Weights of a small transformer language model.
Size: 3 heads of 32, MLP 384 squared ReLU.
Training: 94M tokens, 5847 steps.
Each number is 128 + 32 x the weight over the matrix's rms, rounded and kept within 0 to 255. Layers, rows and columns count from 0. Numbers have three digits each.

# layer 12 attention output, 96x96, rms 0.217, rows 0-95, columns 0-95
106132123155175142137097157175137171113105113175137143164172156125083143137142157120103107097091135074087083201121194114099111107144151194089182090120165143151187106163084061145158148116108144148073091121139140058077195116147130111087138113079190158125106046124205101122128145140087068061
118058153083226094182129153140075061142126144065077146126094172125181068142149138086108067073201124056128063085166098105159000255138118183122084081128191164124156161093117058059172126126089049115170069115121145129114169122116117057097115110167124148087059167057120120088127150150077155142
159099083130135105141117117177123100171108162108109078103100153136154134161110172152100134101187116148172049122069076106136164112129112160071091073104165087081135118089169139158043134138169118186135116140173167194160111144107107087187142104164159086127152146127061114141126103115152135135
094107140149059154140137132106110133156075115115103127161116139186131129119116047112145095142127182154138189154154116143129143000148066136079140164135140080096026114168066102150124126077130113172126129109112116060145115100107129121107127137164150149110108118147090151158169128200151140129
093114128166172139183156118134130171168115180099128088111118143158124137119151108072023087168160159118062106145168168079120121132206124132152096091108188160131083122151090169078088129079156093083190075111123117188109146123116148150162127152157198178170181134127155146163125142103078071136
073117061103189157118103110165158128134116169113168127146152121162084095142147153084168128118101093076059149161137117139103106132148097125121141136150132207112145142105132090168082189157172127117155133115112124131066168145121192146025092098142136090114086142145165097107155183140067121089
141127135161106109147125120103094132174166100106124156078122123159063079141120166107138126118162140152105187124136100081096137128107108128130101113155109148126176123133108189134093111161169049128143078169109135051146214128185130106109124124068126120085178122156113105116154122174046110093
123103179144123168110161139144039123101078158170088148108129136074135119095092133135063101117103061121152036092131138126141124104101160127135090068163092166098102161097145088113143124143127142116132096098079118107097106137121076138132142159140129166126124100114129072161133131164080158136
137127142115047162080154092122098126201125131149081155100141158145191139157159132150081151087155194150088108143187165145171116141117129104134157140154161166126102119089094117105058136093196160096160149117199055107104116141124113093195137121209168144073153120162107159074067099162136119138
132117138111105114097117111094113108154129131141050187099088132138185134105110179113128100108098187157191186150098116140155120057169133062131092207109210068150115129108138121103120090138104092102118134122100112085111145129165085141117121162153108127147128143100139123134132105139180073120
099157095089074149091152152132158169131106103095126125129121100102141128082126104104124074136070080154192080199128142128099172095091102128150132109143099100150098162163108129185099105108158191120141131116042066081158139156132118161162131148177128123147142105120153148118132129131140124136
136138161149075115126110123110098134144124121102146140119161115126107108187138087130117126108105199182127130217062103158117119131200144120132038136157119111182113076173102132163127086173142132142157185109119139217139158172102120132170156170169129067077130096139129139135086093157147138101
150158080126143121157128126152142124092132154112125134135131094101148086155168103100133164144169148092130057129086130122075134159127165109156157064193144103109129144096088102144176112106141105093173114112166131184168105143144109087162127138116082154147205077123129190157079075092152107190
140150100099099100077154124117134122108105084161172197071145121061161076121105102129163122151121110113131115123083146090161129143118095160137177149099096193128109146092114113099156095163103100086169159157093108084133135147135163095143101145164116173148137126130187177121113109094171168123
086094152109085130061106118158145123178074112136089187116131206104172161127095195153140127106095110100105156142179164181138219158170107131153166142079144194181154139159161120137085082206143148164137117121087124102105122152137083116162139127130118101158100084083056161154144101197169154131
049148097128163097144123138119123153080152150164099153132090119153141126127097129107125069080127135140164158094143103129097094172150104079150150126099149142114167139150146138148138108132135111163158058123075146091171207070150145119121156139162137135191134138096108111160108179130114098057
100152134158134122074134132073122146118117172114147149118148152139160112125138117098138113184133170087122131133148130109091160099237127101125141089099122089098170181120100161131151160222134135149109136111120083079131134179082129104153093108133141144118194044100131142125138097165141118202
176133088155219111123132112087098156107120123160107182139137128129088116128185070123143202137147143174172104086040150127137052212135100077154095140101140103094162132125091138103166132187095150138143169172104134218195120157128140162163132134150124166114101128165150104104127164134143168129
148126124128101112087137117132097111118157186164099111087116068072124145141166130118103085138164066055138135152153198146123163124180091131116129101167147173166105127139202121120123124149118039096098127146166137129209232073125099137172130147150067096129112203145124137109099152082164099126
084111132099103153123154137129069169135143116166070156130155130134150079090135144072086099142120119164187091081158106115125084078103173140135148245135171116097143133147119110036153111085195088123116094100107125073071069154101089140159083139165102171183156113135119144110141087087132102151
148164083155116122091119109173106140139135100096107077126126133158163120137172105137153145126154147072138140112180101117102132141179128138132194133113140138124123129121105127133173112140127146136137226122168127219132134133125128131133173109184146138137177112183046124179140124141231171155
169158149122115159112118142196084083103157089086129141143149131153158121133154106121102132153100168166132104067145153147115114141127095150121134177120146098162100124122135112112106175072178138136180149131105153100193175155160150105118107110108108130111157137092106158103129172134123139134
168112098157152126143155146189088109124138171141159106107117132094165145081106153178115163107183155150116116136147156088131142113082127066139072159107105158076142151163143154086131204228146135126127125139131116169134141118141144149172172128087126101167149165134145163118124118119114096117
127145126118108095182149101140116146174153134147088164130117163170137140087128149147124069129148144097143126112066169130067085135153096107118118158068181099197137092154096114080130126081135161111128038128138126074106148114184133103089123103108098160155120064086112146160045083092086110122
105095144135146124096094129125166127121142131130130095137131169177149099142148118146110125110121083122127109145100181136162154107152054114083111198137068123109138112096107138102152159111130111152119102136123116117090124151102144171125091145087157095136080117086057148141091098161095113111
112136115078115180122158154108128159106158147210119019107088130100193116126109125150151116150160088151104129135157115137120076149118062095109174125176126118071052089111069115084152175099166131111122099095150136108109089131130076127177169116153129109155128123178151091150129116136141121092
127119106081175184122138175132087126083078121122151133156157143096128146118095133122109099126105067129122108117084150129142159128153093109167125063147119201156160174057111128126118076120189162100113062095163150134209150175136111129095078131163117123127164082149142147156105088099111113119
113121182126096109080122117112143118160143119128120164143114068173106098146137140118174152146105099089130194165104158128160160086172125133088174144117159046186110144110114148081092159063104143149114095120115167112093115183160100170119076090080155094127137137129127102121121156123138139130
165112135195123086115154133150115131088121130155148106143150114050139087120119130084168091123115091195201124086074121154158091133124155116098070090118059048133101125098135145159137153117115119130117179111139099087110140098065107104068095071086142128140134149156115135112198161175098073144
120092094086123124116112166165157130115102149143163135073146104109115088158121155129143102160105116074108138144092118089112115143152136170149107145106133157157053149091119074137132143159113128138154141180132130121087102130118150159122134128105123152153081091103156140125115094122067114100
157105084129095121105131120141118109144152157153097087163091146184104161113109126126114123113073116109190123102114051100088107142166103072135098124104083174052143123089114149100143124120123096145130152167186091146162175064130125133119090156156140143144157122187103077123115100165052123068
198122141129104104147099086178080075157118092119053184097148076153104093103124146127104155131128108052178140078146102074161102116105184172150112128168151067126162138160110201085130137168132120168185122162084142132120125115139130090136098158113078111131164123114139151132120083195124135154
085171157113126119090135111093091115124156146143086109116100194113198079119118143140093143186112115074095155119134189085174117155130115092139112180109124096135123109164109191130143158102132160121216124143127129062122159129116099148142113116121082122187105189146133103127155179146157164145
146133066138181131155113101148098140092113137161142135167119094095125106066137117100177156099113134054130152076052173116133146134086107140144188096117161120119152191148127095179117100190102154152182088087177098155146043146119136116109123104107123116086148167178099150139065083176124094148
215173104168133083170116138127121082131124133122161107115096091098186162095149073159126168084107169120171124044144149155148141127117111092148092063169097100100144105161115118136128069113062185151156114141219059197083142086092184157120124122101192121102128119131105107131110123107086155160
146115102120132147046109111094104095141112084115154163159135106173076131124170080173149119100154198097059186121107174148123117075166104067129165123189159127142158145134133152203082111140137100117209111135147141123080156120167190189066137088168142114065118164125079106120068120108179135163
150143097069164159169104104082138114149144126130102135129107147090148118153111156123112147124193165113138169079067096068111146136130124131136150065094116143130178131126128118101136116160118138107189065102170171147103102152133064087160123124150081062151188176145125158155080061173150085164
087105086146138136136127102130117123120148189130087118172104102189121123151123142142101095166137178107158140181057114057106139113168109192080126078093158146132152158121103134105103163181127098129132141122130108131157125143124128122164130157159129170146123152135154109102077122090139177131
117095098136111102170103103119138154132156113100122123176136076119147134117116106130114081132122074143192145163082132091110145149091143086129124144061116047130116131099081096126142172137120165139096073114088141077112113103149068218032105157062162095150094150114125118141141201113020157104
107139081127128100143136123101138086101083163134108133172137148161117170150120128122118089189116118102085123158095155075123192070122138204135209171109141122174164148063153055168086107108183112129115169105121093162123123141102119153084136135177097122134112120103132083147086172149112091178
108176125138088083166127158178110082117108185123160073129098176200107155151164108135134126141133104128111130157183116147083045108146134077071197168160139115096090104134083133174079085131155150125127083158173147118147131106079150113162158128132147131156148109123130097136125091115108131101
131171114125163143162139078085066132108112186104118138143115155156125135140145083077131106119174202100173097030145214126096084135119138118127172202113176090145106103140107156131136132138141152117172130152186128141194175148115129100160112147172146099097160138100132125118111186109080122118
111138131107088107056113091142105157139111127142085178133075149132158105149133124142124147174132169115075144133122137177136136105159121056125110164138133111086100112147207134111107204059095075121137120139141127089163174118171088080131168127130077116170116146149152099091077100094176114105
112112124098162150149108124089136153071187078110127114171122102095164154127126092138140079143115101174105105126070182099147108164118135153176128092135121119203058113121118137132135130069103124109151148153081153128179159058157141136124148115144088123190122075125193184105170166127160113102
184126110151128134123169126181162130130112146072177132131109161125066159106132176135161137074157136107117166126136065126112108119095130186117093165136121121162111136144139050121126132160124186136127129132168119119116098158195138090088091185201060130075154131138140105149169109105187124129
183142195181099101139127116114144120108112077137134183133113183144093114127112116110117165082134120089094173171138122155104119059108137168119173142128153071163052110089122131124182097146099204081142174144110132132141047177103130113122089107156077118135168175163120109180102048129236160157
114113110119155147079087116144096131201133173143155149116143176190142109131107159121141182152128150007142108161157113123115096123163177133129095146162111119107148105153128098096132173173107144159142118157161100098098144179112102087097075131133140118119188114102126124109113167167115103183
143162113176105122119144109162101139094086102071120087123123085169149119160135137131117099123166146175133159135118135191108127072094113126117104134153131142085060107180124138069132132066199165159074130147107169178158103154090119099166119128095127152122146160123121146157144083109169119144
167109085153140137082098157102121119101128037087162093125132102063089139160145077074105084090164121185099130136071138152120141105153131156114188108148111158094083144081178089118047079125102100209168157186099191121112111112124089140076121181085129067092134156107109116104157196099198166167
073121089121111109164145129137150163097146184138076053126089152176185166097161168186117105140107129050127151158095131093120093112105127186132177122132157197113128073156094107143100117101160129161141118185163177143097135106134066139112143102116123166169094106089093117110117128148042084116
136178180107129146122093100149112106126091117083131122168171094166149126154162096090192115130108038098109140088112125096087102145154179133135147095109129084155201128137175083154101148085154160155159126115145118136149078159115178142122109101081130123113090156092135169099095143176192127116
090151108114190144114134120127148201102116103133120120142132135144135138144123146143148085160145151148115187203149094132101093178120163108130117206094177123096101140125161177146061081123144155110116105137087102164204120118186124155104081120174142102111140085101151119100143159076116131076
127146125083103112148114144124139117136130121200159081143104075047115148176170068147111096131149103112176143174151138193131112119124139123124116067160141148169142151138101068117142091109119084074132147104083108117149138096150143188141145133082187089131122105104146129122120180131096142137
089121168097116136122154077116122144123092120161093104128145073108204113144173106143065158189117047116136108158170146184132104082135109142108113089145087127160131102098133101113151139162172113104105083106102161125239163143127096154141087139180120140147096137102115120151090124145121162117
095160129070123163108167171155152170127112102164138111132110089100070179112140186113150110131066106160169151110126109135144159181099150081123146140171131115183127127174203137143085112098098105101074107077093081085141162148138148149112092182174117050179150094136167122114132070066036145092
178102065124182103134159124106150122064082149196170111141130118060128137104117020124164112171131204110109159123116141156167119082089086145079181122157120141132135107125122119176147198106075150143132156117129145198121061158091127147114118156158175169140094110114132094152117130087142108118
105128114116158107183113091147132108087138227155117107177094158146111136067140130133093152181146062138114064098109083153146109107116111057155109134145085163114168102080193108151106106194147130170129115146159147180124161090116081128110184151160129148099158123124135121146119123186113094085
148134117177103111128142133123153132113152195049121119143093108133141099096118139116125173131156108145153115140121126139101097050078094152078136158158101113129092180152079071118133157137139082137146107171121142112117145113140157164083178118110094063127037112122140146091140140113100141095
156101074140131070131106113049148095175136161138152048119095164098133114140106075118135122162117097116152136118146112085133139134087161094150090166133137129136111133170074131100110113199124139120157149124164096146085137088093140115075174159119078164075122161103142130160112108138081099184
155147105132190172144090094124121094139153126151176056166169113088148172129128096163097144161114139176081043146104116142142119112088153154112162045156110146166126133103088139102097140073128236152129101094185135121126119118098147139083143092100131175169109130121097089163157114146086078145
169076112149116091113126158122122125139147119140038132112097116182130145069168121121092126154093131086144172112168103130154108176126095123157126138127149122181116155095106117215091066135080159160121086152121131084095122108056117171128069138125177131142095153118108124138186112106119164117
114121101140130143075107122119108128098161140180085164116108092094162098138091147128098089182187125168116119119032180213179124140208134123077051105086150159109192181115141179135117146129112092120120128102115104166132124149063141102212183119138107112153122116080148124102143169092172073134
114130132071142098161140174129063090125114115126107119112129156156127158095116145089118046200123068148165183179191068054086161103188137149162161157080117149158106122156153124159129124117113114138102117099089089127122132182093109084163154148147088108143160155113176127143073140131189087156
072148145068106139142139130117104126122135112134076153168100179173108111134111123106161154149107157107217140141173160118081114088189141133128131136146165151117123130160116125127177167111168196122145107155073129074141126144101115127090081077143125110162041139153101134111162193150088114093
111156089129075085180128107164137105097115132124143132140133159085126137102110083094153088130174087089150131016135084146167165212192184155124179153110184117058186150130106145121101180129065155116138118132173109147109099111092113089114141101110190139151122107151105175105051169111200090145
086145127108122163109186112129199128082117109115118142159105121097087161165119109152135145119176197101129130162117122132115155127180093124111145093094147129131214118115137112194069066138128224100133114140085128125138103136135157219112140123148164075132139159152119133149113110094062114061
123129133108098197158118125138120143095130157100170168166154135089116155071121153102113113138132092106091103194166109143162168156098089115135142085124052165120146128130163089215122174116144068116160153108090136114068162148139116125071157144179081163150155048165153119130132072074068071116
123080104132142100104136175172188079124139111151102136123166101148161105141126126098108176149146082120155102169096129167130138119097096187110157132164060100119172156138145200117122126127165118124125119201143076125111099120106134149130108130180159130077106144095080144104144153112212103134
120126176116158125114135131135145106128133148139090139126099121140161110128134138102151112138158156193193141123170092150163127080119183095128123118164127138098080125149122115117114124116102116117119123105168127179112096125135091123127122151110104145148112135127129133118076083111121101169
105169146123093138138118150088079107152127117132096135136117144163137112103085106096123132130104133124146150100116124112113101163135120084107147118151125164073112046115129110164152114086144199109129073166106109112098103137103138122107113114178128128095164072102122129124098109163123132152
185135117100175148122111112164146075136186110131094077149145135123158075107116158114150139121148152077100093075130191127106103085111121132162115146118156159165145158156125154133131140091150152162121123141142115157148074105119126165120159121138113109158139133125052156164145107128155072132
131135130115143148134154100175088131120145137098111108096096052143146096112152139102151090124164127116121131037162075101124081143173166103149118162152208189105094117082129114083141153153130149102113159172114146119122174119168164168125114113091133149119176105093109168152108129109119135148
077116137086117192174136112131130132061146131118116121186156094100077209120126087144132091149107139163082160138154148117154167162062168133068119133164131088171127136107140144117097144173142058127167125069101138090205059110121071169111159167126144136184090155171128170140155207134103130125
117146140146121155085122114143124119151167084101067113097106098127183122150119200171121071143138150152119131177063078093140135173127096148143111133095100095158083123129121142076069135146125080137157086128138162105133106106154116079123095135134102123146186119036075137149123106133138125099
109121085142154143111123151100118118099138135170085080156129142142136149121120099165086134203164174206118140072126093098117146142121190127184112162147114085159090150116106115115052138159144140122101121104138061150071078092120122124122173120162093180126162107108113191158128138111053109150
151140119125173139175127133110122159123146177157103080149065135134139186138145100124089150151153132125107068116111181126097059178112107092102144093085131121104066055189100132155103132117153191121129086130100102129176141134093157123150141180122112178079154149131143168170144121130024074120
117151180139146101150164136092098148102135142169125159095083183102155159136120119152149074173138144097115173124095094136197095184083059121107147108119046109084193188163200175175110082161077053123052091098133064074138128155148141128167138139079135181181132166133153118128140086149122164137
144178133157106093122110123170130139200108136101145156092130126128174090124152140115076153143091206017161110164101153171150100086108121118109168133116128088154112085179126113177172198103126147130146087211136136058094120111138204132156096184116113121133115126127160109128174115159114141114
100111122135049096120106195099131133066160127138198138137159146083074115125138107139119138148105159089231185134155170154131169119112104082154143043116132146127110103156117118160183101068129161118103125131123061124203122168088135175118146113181145126120098116123170155160123106081105145156
107174216101157141142129068173176123117137125173137165214099130110083179104121143134166134099102116076243154152096136165155113158112085096069088133118097049138213104136158134043241192030115161090123134106115135110175144110145156100147148112153134105141151138147100098148118144104121100144
123173133085110141104125080135102142131195101131073174126119143142154172116150159163127111164130155092141149116083117181187171153130112168112176067176171122105139123102167132167157117107101124121097090115081094120121063120115108153159196148151165174178085120115060098167101130164133129112
160133156133058108133094091151129136178131139127097142128130133136150115151098145128128079074121106070136107153056142086102146102215107159155154099128124158157133143132143163150135137150115127143052103142143124092163119117127138080088107099095076128083125099132133095130163119153149109125
120090118147123121160125118107146168116195139118113173136120101106140163089161108129125102128172125150169122140134081178119139091153025149100154110138129110114135132115125094097131138157168085092112101076081103138142155130128077169127161128128075147135120179145148182117061106138070102104
140143114119099142158121106158155128116119124163057122124119135130175166090129104133096156160117106131136091061167124140091114174062125123168091082123149135145130153111177133188069143174174180173106138130108108101165114159114158119141140118106173142153114094140133146106099158119145140107
143192158126114122092111146113107116096144078148108113142119078128178118068141116082139136162085131127197173096195079103162129111103170051193136135207181166080100079143110101169070080083118162182116135109132110078158168125096134125126088075133136121178126110135080084158132114132170174158
124101108091093096132142092067148104128088129122120141128091094168131122140133038168101106135185145087164101095074185139096110168122131113060137089158101110143120137078139144151152106123152151118187099099125136139127099130133101102087095171138083099146163167105153155111139117112128139115
097124087101132084148138154183129115132108195067069134129072129129143106078138120051110107144107123114161111140106097143130149083132166161114128122119206132116129149116108181173142086105110130157109092184116131102168095094100122135151156121139147129135103139084060146154119147157157198135
089105146111143163131122131150188158111083095147118083149122148103110108096101141097131110135168091104133089126167167159123111093179101134163102148160131156141108119113129160135213135094126147115102118099109154140133058179145069121128149115104118115159117165154117141168121118130116104140
165099174119144069111094105118221089138192111115198108105149172181133107170107179160107162081164084100113151088111140107143098187162114142136129127083134181147155144078114202134162157161065167134150182172130131090117162108123201139101198112078109103067088146168149148132163119104124098104
104105068159133081131132138134103100105100176138116086144115126149143079123104091155098134153123171141184097148116170112044168146184141163133135150163175091128117136168066084149170085135128111094104100117135093177142091114127152076190145160084153115142159206148129128103098170095159128045
091122133063166134133165124150136122083126106123096106160132098146099099089153136124131106133142140137153148061198085053074131154164148117173083136126131154186141107115128096130109174120139157117085130109128127143129078147068123136183136134127108105140177187095153127111086107099173161108
138132180111061122133126148081107103091161127145183137134097135138126141124112074110152141143117145092158138063107111165136108134185167054152175147196136169119132142092100108183172088101090109145135151123100134146115151111138137060091073126131054107138115128128115153134125098122203137123
122177119119151137162111153116100097102124167163130083164124044052133172174131138173116138169085110102084112175142219165112120139102109155035116088141110063195094133122193138110144132082222127115180158107167098084178180125115123175124136158117168091151131091138178180107130151120120086168
068143097127053115101134087142155121147107112141142152141141135137084146152102128168157106069130089125213126160251083162000133114169132150139119049125057161098118135098104080049170138158169122126170139126104100144139089134116150109136109169120111190105169145069137141131107149121123115191
094162076124098147110150105114127153127152138150090157160167186081159139121111080148162144160148156114088110211078122153044102093118117130164135080098130163121134152103059153136180137145135151112116130125108092133098154119116126107128147133142102110141179125099155125135102129104154134160
120159169111161152154125110135107119124105106118105102149104084115106128111153077103125112120132093102127084090120100083175147175150127150136119128142166083161129118126183189063093153129104132085125131129136178128151120131169107100149094150163141162154172142133133083136113147091136167151